Weights of a small transformer language model: vocabulary 8192, untied embeddings.
Each number is 128 + 32 x the weight over its row's rms, rounded and kept within 0 to 255. Layers, rows and columns count from 0. Numbers have three digits each. The size before them is the row's rms in percent of the matrix's.

# layer 3 MLP gate, 1920x832, rms 0.0275, rows 771-779, columns 416-519
099:105117161092044137198122105127096178103156105118141110157141133116151135112115160178076140107151140128058132108119171123137140126067125114136129108115074160155128179151159138188161118160126144130153144114142079122101169084070087189113110153163111109110092170121089127097125111149095132103098128129107153079126136
103:136169104116130117150108137083073118120130157138116105163111114079063116119145191139119187113116200175156173069150117153168147129066082170077162118112112201091093156129120182109097119177106104172149129126116164138138122146148128151209126142156134116156130151150032145111066169153133086078139119082118146133154138
098:127143122153123144199085115054162137146068143132157131186124140134126156156111125158170150121131155184080171084180106171169174157140100115188085123087083105134122097108113131062075159116102111080118122140125135136127150135098165123129090133115108124097169156079078131086100113144130133081137160108099169148168153
100:122159147165129159040150109150131104104149139115170144086046126145071145122129152107103154143181124088162155114105124124130138117123134125072163127137077216104069160158131150144105176141090169203140126115105109138137106123089151149108139165101126157182184117147149157120134155107167116136139149098129195081180161
098:137128101109138147139189157138131164124174116152130127068140191132121153128084146178175132149135159135146134125157096123130151106167105170156150117151128168170154170101072132118120115106183108143143128119122093159097097097101135114145186070179130117102120054129145140113103176133091119113105100113131156133134095
097:155146118102104126172126110107117116148121142116144117141149125105123152084195175177143152146131146132157141110106141152145076090115136118161117126100088120101191153138091159180148100123115142123130188168104161146148120140142098137150132133089152150107096109171150140108071155091090106089176150120167178080119130
102:144144232077069173100137114177132112133147118137116093099125156130158162137117126084140086086080164108121126157114166131088155167158077103135130114109124165156166119102189137162124144147086107127101058079116135102100174050081065103082166134113128104096067106163140092154150120108136121117135127136112166104133132
096:132090109126112104152150088071136139145162147064120109116109077156105102125171152148099073062160111167110147144171105099190111108122159108196158132072133140161190075104109163154131118165176104156200137181138132172132061129139094127118174061089164123156103114155134122181107161089092100103119139151121175134140136
096:134086127069130108141131125131135111117102147099125131090072091120107097102121104155116130095139139110138123111127099094111142122110089144143071122040153174148161131082162106108137121136130109159166120132123123133091132150050116120167176114119141182177104123158184119136124115107045109050119122105090168130193083
# layer 3 MLP up, 1920x832, rms 0.0261, rows 771-779, columns 416-519
111:159154123099146123156162186081147075131189117172145132118127102126151154121127128174071117136072105156146137122164114140086098190053047085076109139147164129110124168150144103135141164175107155130093111111099083126148083089122088146163115128117120109114106146124116119100166135153112107148134089084136128088143100
105:152095091145085170136128125143126167106146159160142147153149168154155130079059122130139182151080110128131145102144144170107104122115122077153130072129126118170129138178081121095118088119104165148135144133156164154135033081150089105142129146162094109175082145141124146088129133119089176090119138090132111121064071
099:107123125153128189082101143125066095141089190135114112118140124082082099171152111129096118112130059096174109157073092107132139161175156133107088149109099166070111126157124092077126082150103111182096160138191128150143115131156135118123193113147099151163087151110105061133141142121058114144116131098139087087150083
099:130152123140076125083138141123100130088076155183149115174089115132163081129112112138110165128112106066153194117151138191100113167114119141087107117128127081146127142104111141117184131066169113123169168085168101080093174171156153130124134085095191135131184114127100172108151186123131164094129090121088122129101138
103:154131109144124102133152090154087087101105058127098121094107097127164039177145161111119128153116190147160122124082087161164166160181131118165155065126136114169097146172109140103127123142174144073118110119157075119143126161138115137124139150182141099125056086122162110095093122192105145169136162149092156111166146
096:124122133076140156126118186052123088101030111172113143116184145151163201104122126149135087106141153173113112135158145133097184118148167177119124206174208117191144093107145137136142121175114135172176169112157091085060165144109140100145179078165141127121088181084163164121126187088163148176129095098151147133147138
098:133178143141101092091109143074139103081073155125167163136151151178119115107156182141107141098149103093136079136154117128112172156184102130158092129086186160092147087052196120093105151162115153161128150132117103039098128145122065107133084125074132196092162110087121103166143108196156187133093130081176166155122121
089:150164133132139143072096097130138078099094175116106176087115170087169127127123070129100147120192126089157139156159178095067138191126099158102170144127134194108160131111168136103092132093116122100111155105129138119172137164125125141176136091183078188096122136121122108082080094111138129099155155064085177138163149
092:138121175094101188100125124180134136095059173085128180123065102119119142111156140102084121120116133094133112109127120119103163181142164126134175080094132129104165147141114139115075104145139092102095139162129153136138112180134179118095125180140210113121058098105131132142150128163097088073077108146094140114129120
# layer 3 MLP down (transposed), 1920x832, rms 0.0263, rows 771-779, columns 416-519
106:144117150212158068145111135146123124194109086156121170105153162129172114129108130097110175194144092126114082182105084139126103166164120131140163144177116148116137141124108110124167077103154122073108128115168108173089091148087134139198099106125145098073164163094118068154133101101127148094101089088136049103119167
102:188049145129154088167111123079141132146111113127143136157093089129051119104159147105120094102135175115088140123091121086189180120077170098110178138105132139133100091131115129090129109103073158128120163161101128079127148102106114125146112140116123141158108117059099160154100166120095061130105096145147142123115093
102:110113106119153131132145169131116127130123111176162133110099118129111093121138125143085186108096063091114098126150152185109112159098170151110094176136089139141152111126204181140187119145135146179102187096118102166139057146150104117133142182081141122145103131081141097137154165073086156134089105149180070151148116
099:171143130111177126108099111181139149096106156088122144107085132161110110066131145102163173199054136151122142100091139114093155106137065158171097078096140167133097204114139158125136158150154069069125160065148157094095100155146113139135090102161121155139169127123122055092129111122133106127168111120078102150101115
101:128091098122129132184191120098179115124139063075156130108127152148102122059061151129074114107107132153134098089170077147159146118114166176175112139154090116071124078124196111149148158124086187112060110076098058043125137174115177113154154107122134120124145120101145166122101073130136136110113146114154125101092133
096:147159072070114120165131108109132182128094109111131119129161122095101120128161121135133107136183146131101097171132131051075092116130106146157127154177101164124211080140127154145187109163111132134180165205193181108132197119107101099072103148100092168093116103107152142123155108087098117102187154096098179100110106
100:119133101140091137123174094122174122138167124073152161145188156103122121114114109107091121175119122169134178132084123154150078110177151134145128092127146131163185130159129124121174128157072126161108144119107143191158061080068087172127101094134175123107135117118088143132101193124120144137095076155125122174145165
094:141104109170181074107128158147087104153161149099100124078111132159115144084086122194102114089151103073115147165147134067114102120102111132111097180154127125168226070109110106109073113102137187138121159115184078132170138137122172110118063098126157115125141128147122067115088054114114128105088162121086117117142124
095:088127136150107146077106128202206093064108181099063169129098164119112139117147151072090134117129145178162151103111128204174159148077113133131152149130087109123138148152120184137116151162105157105128089157127162118181111162216136137097138139122141131129086128064082134153105133162132158134103132181181142108106126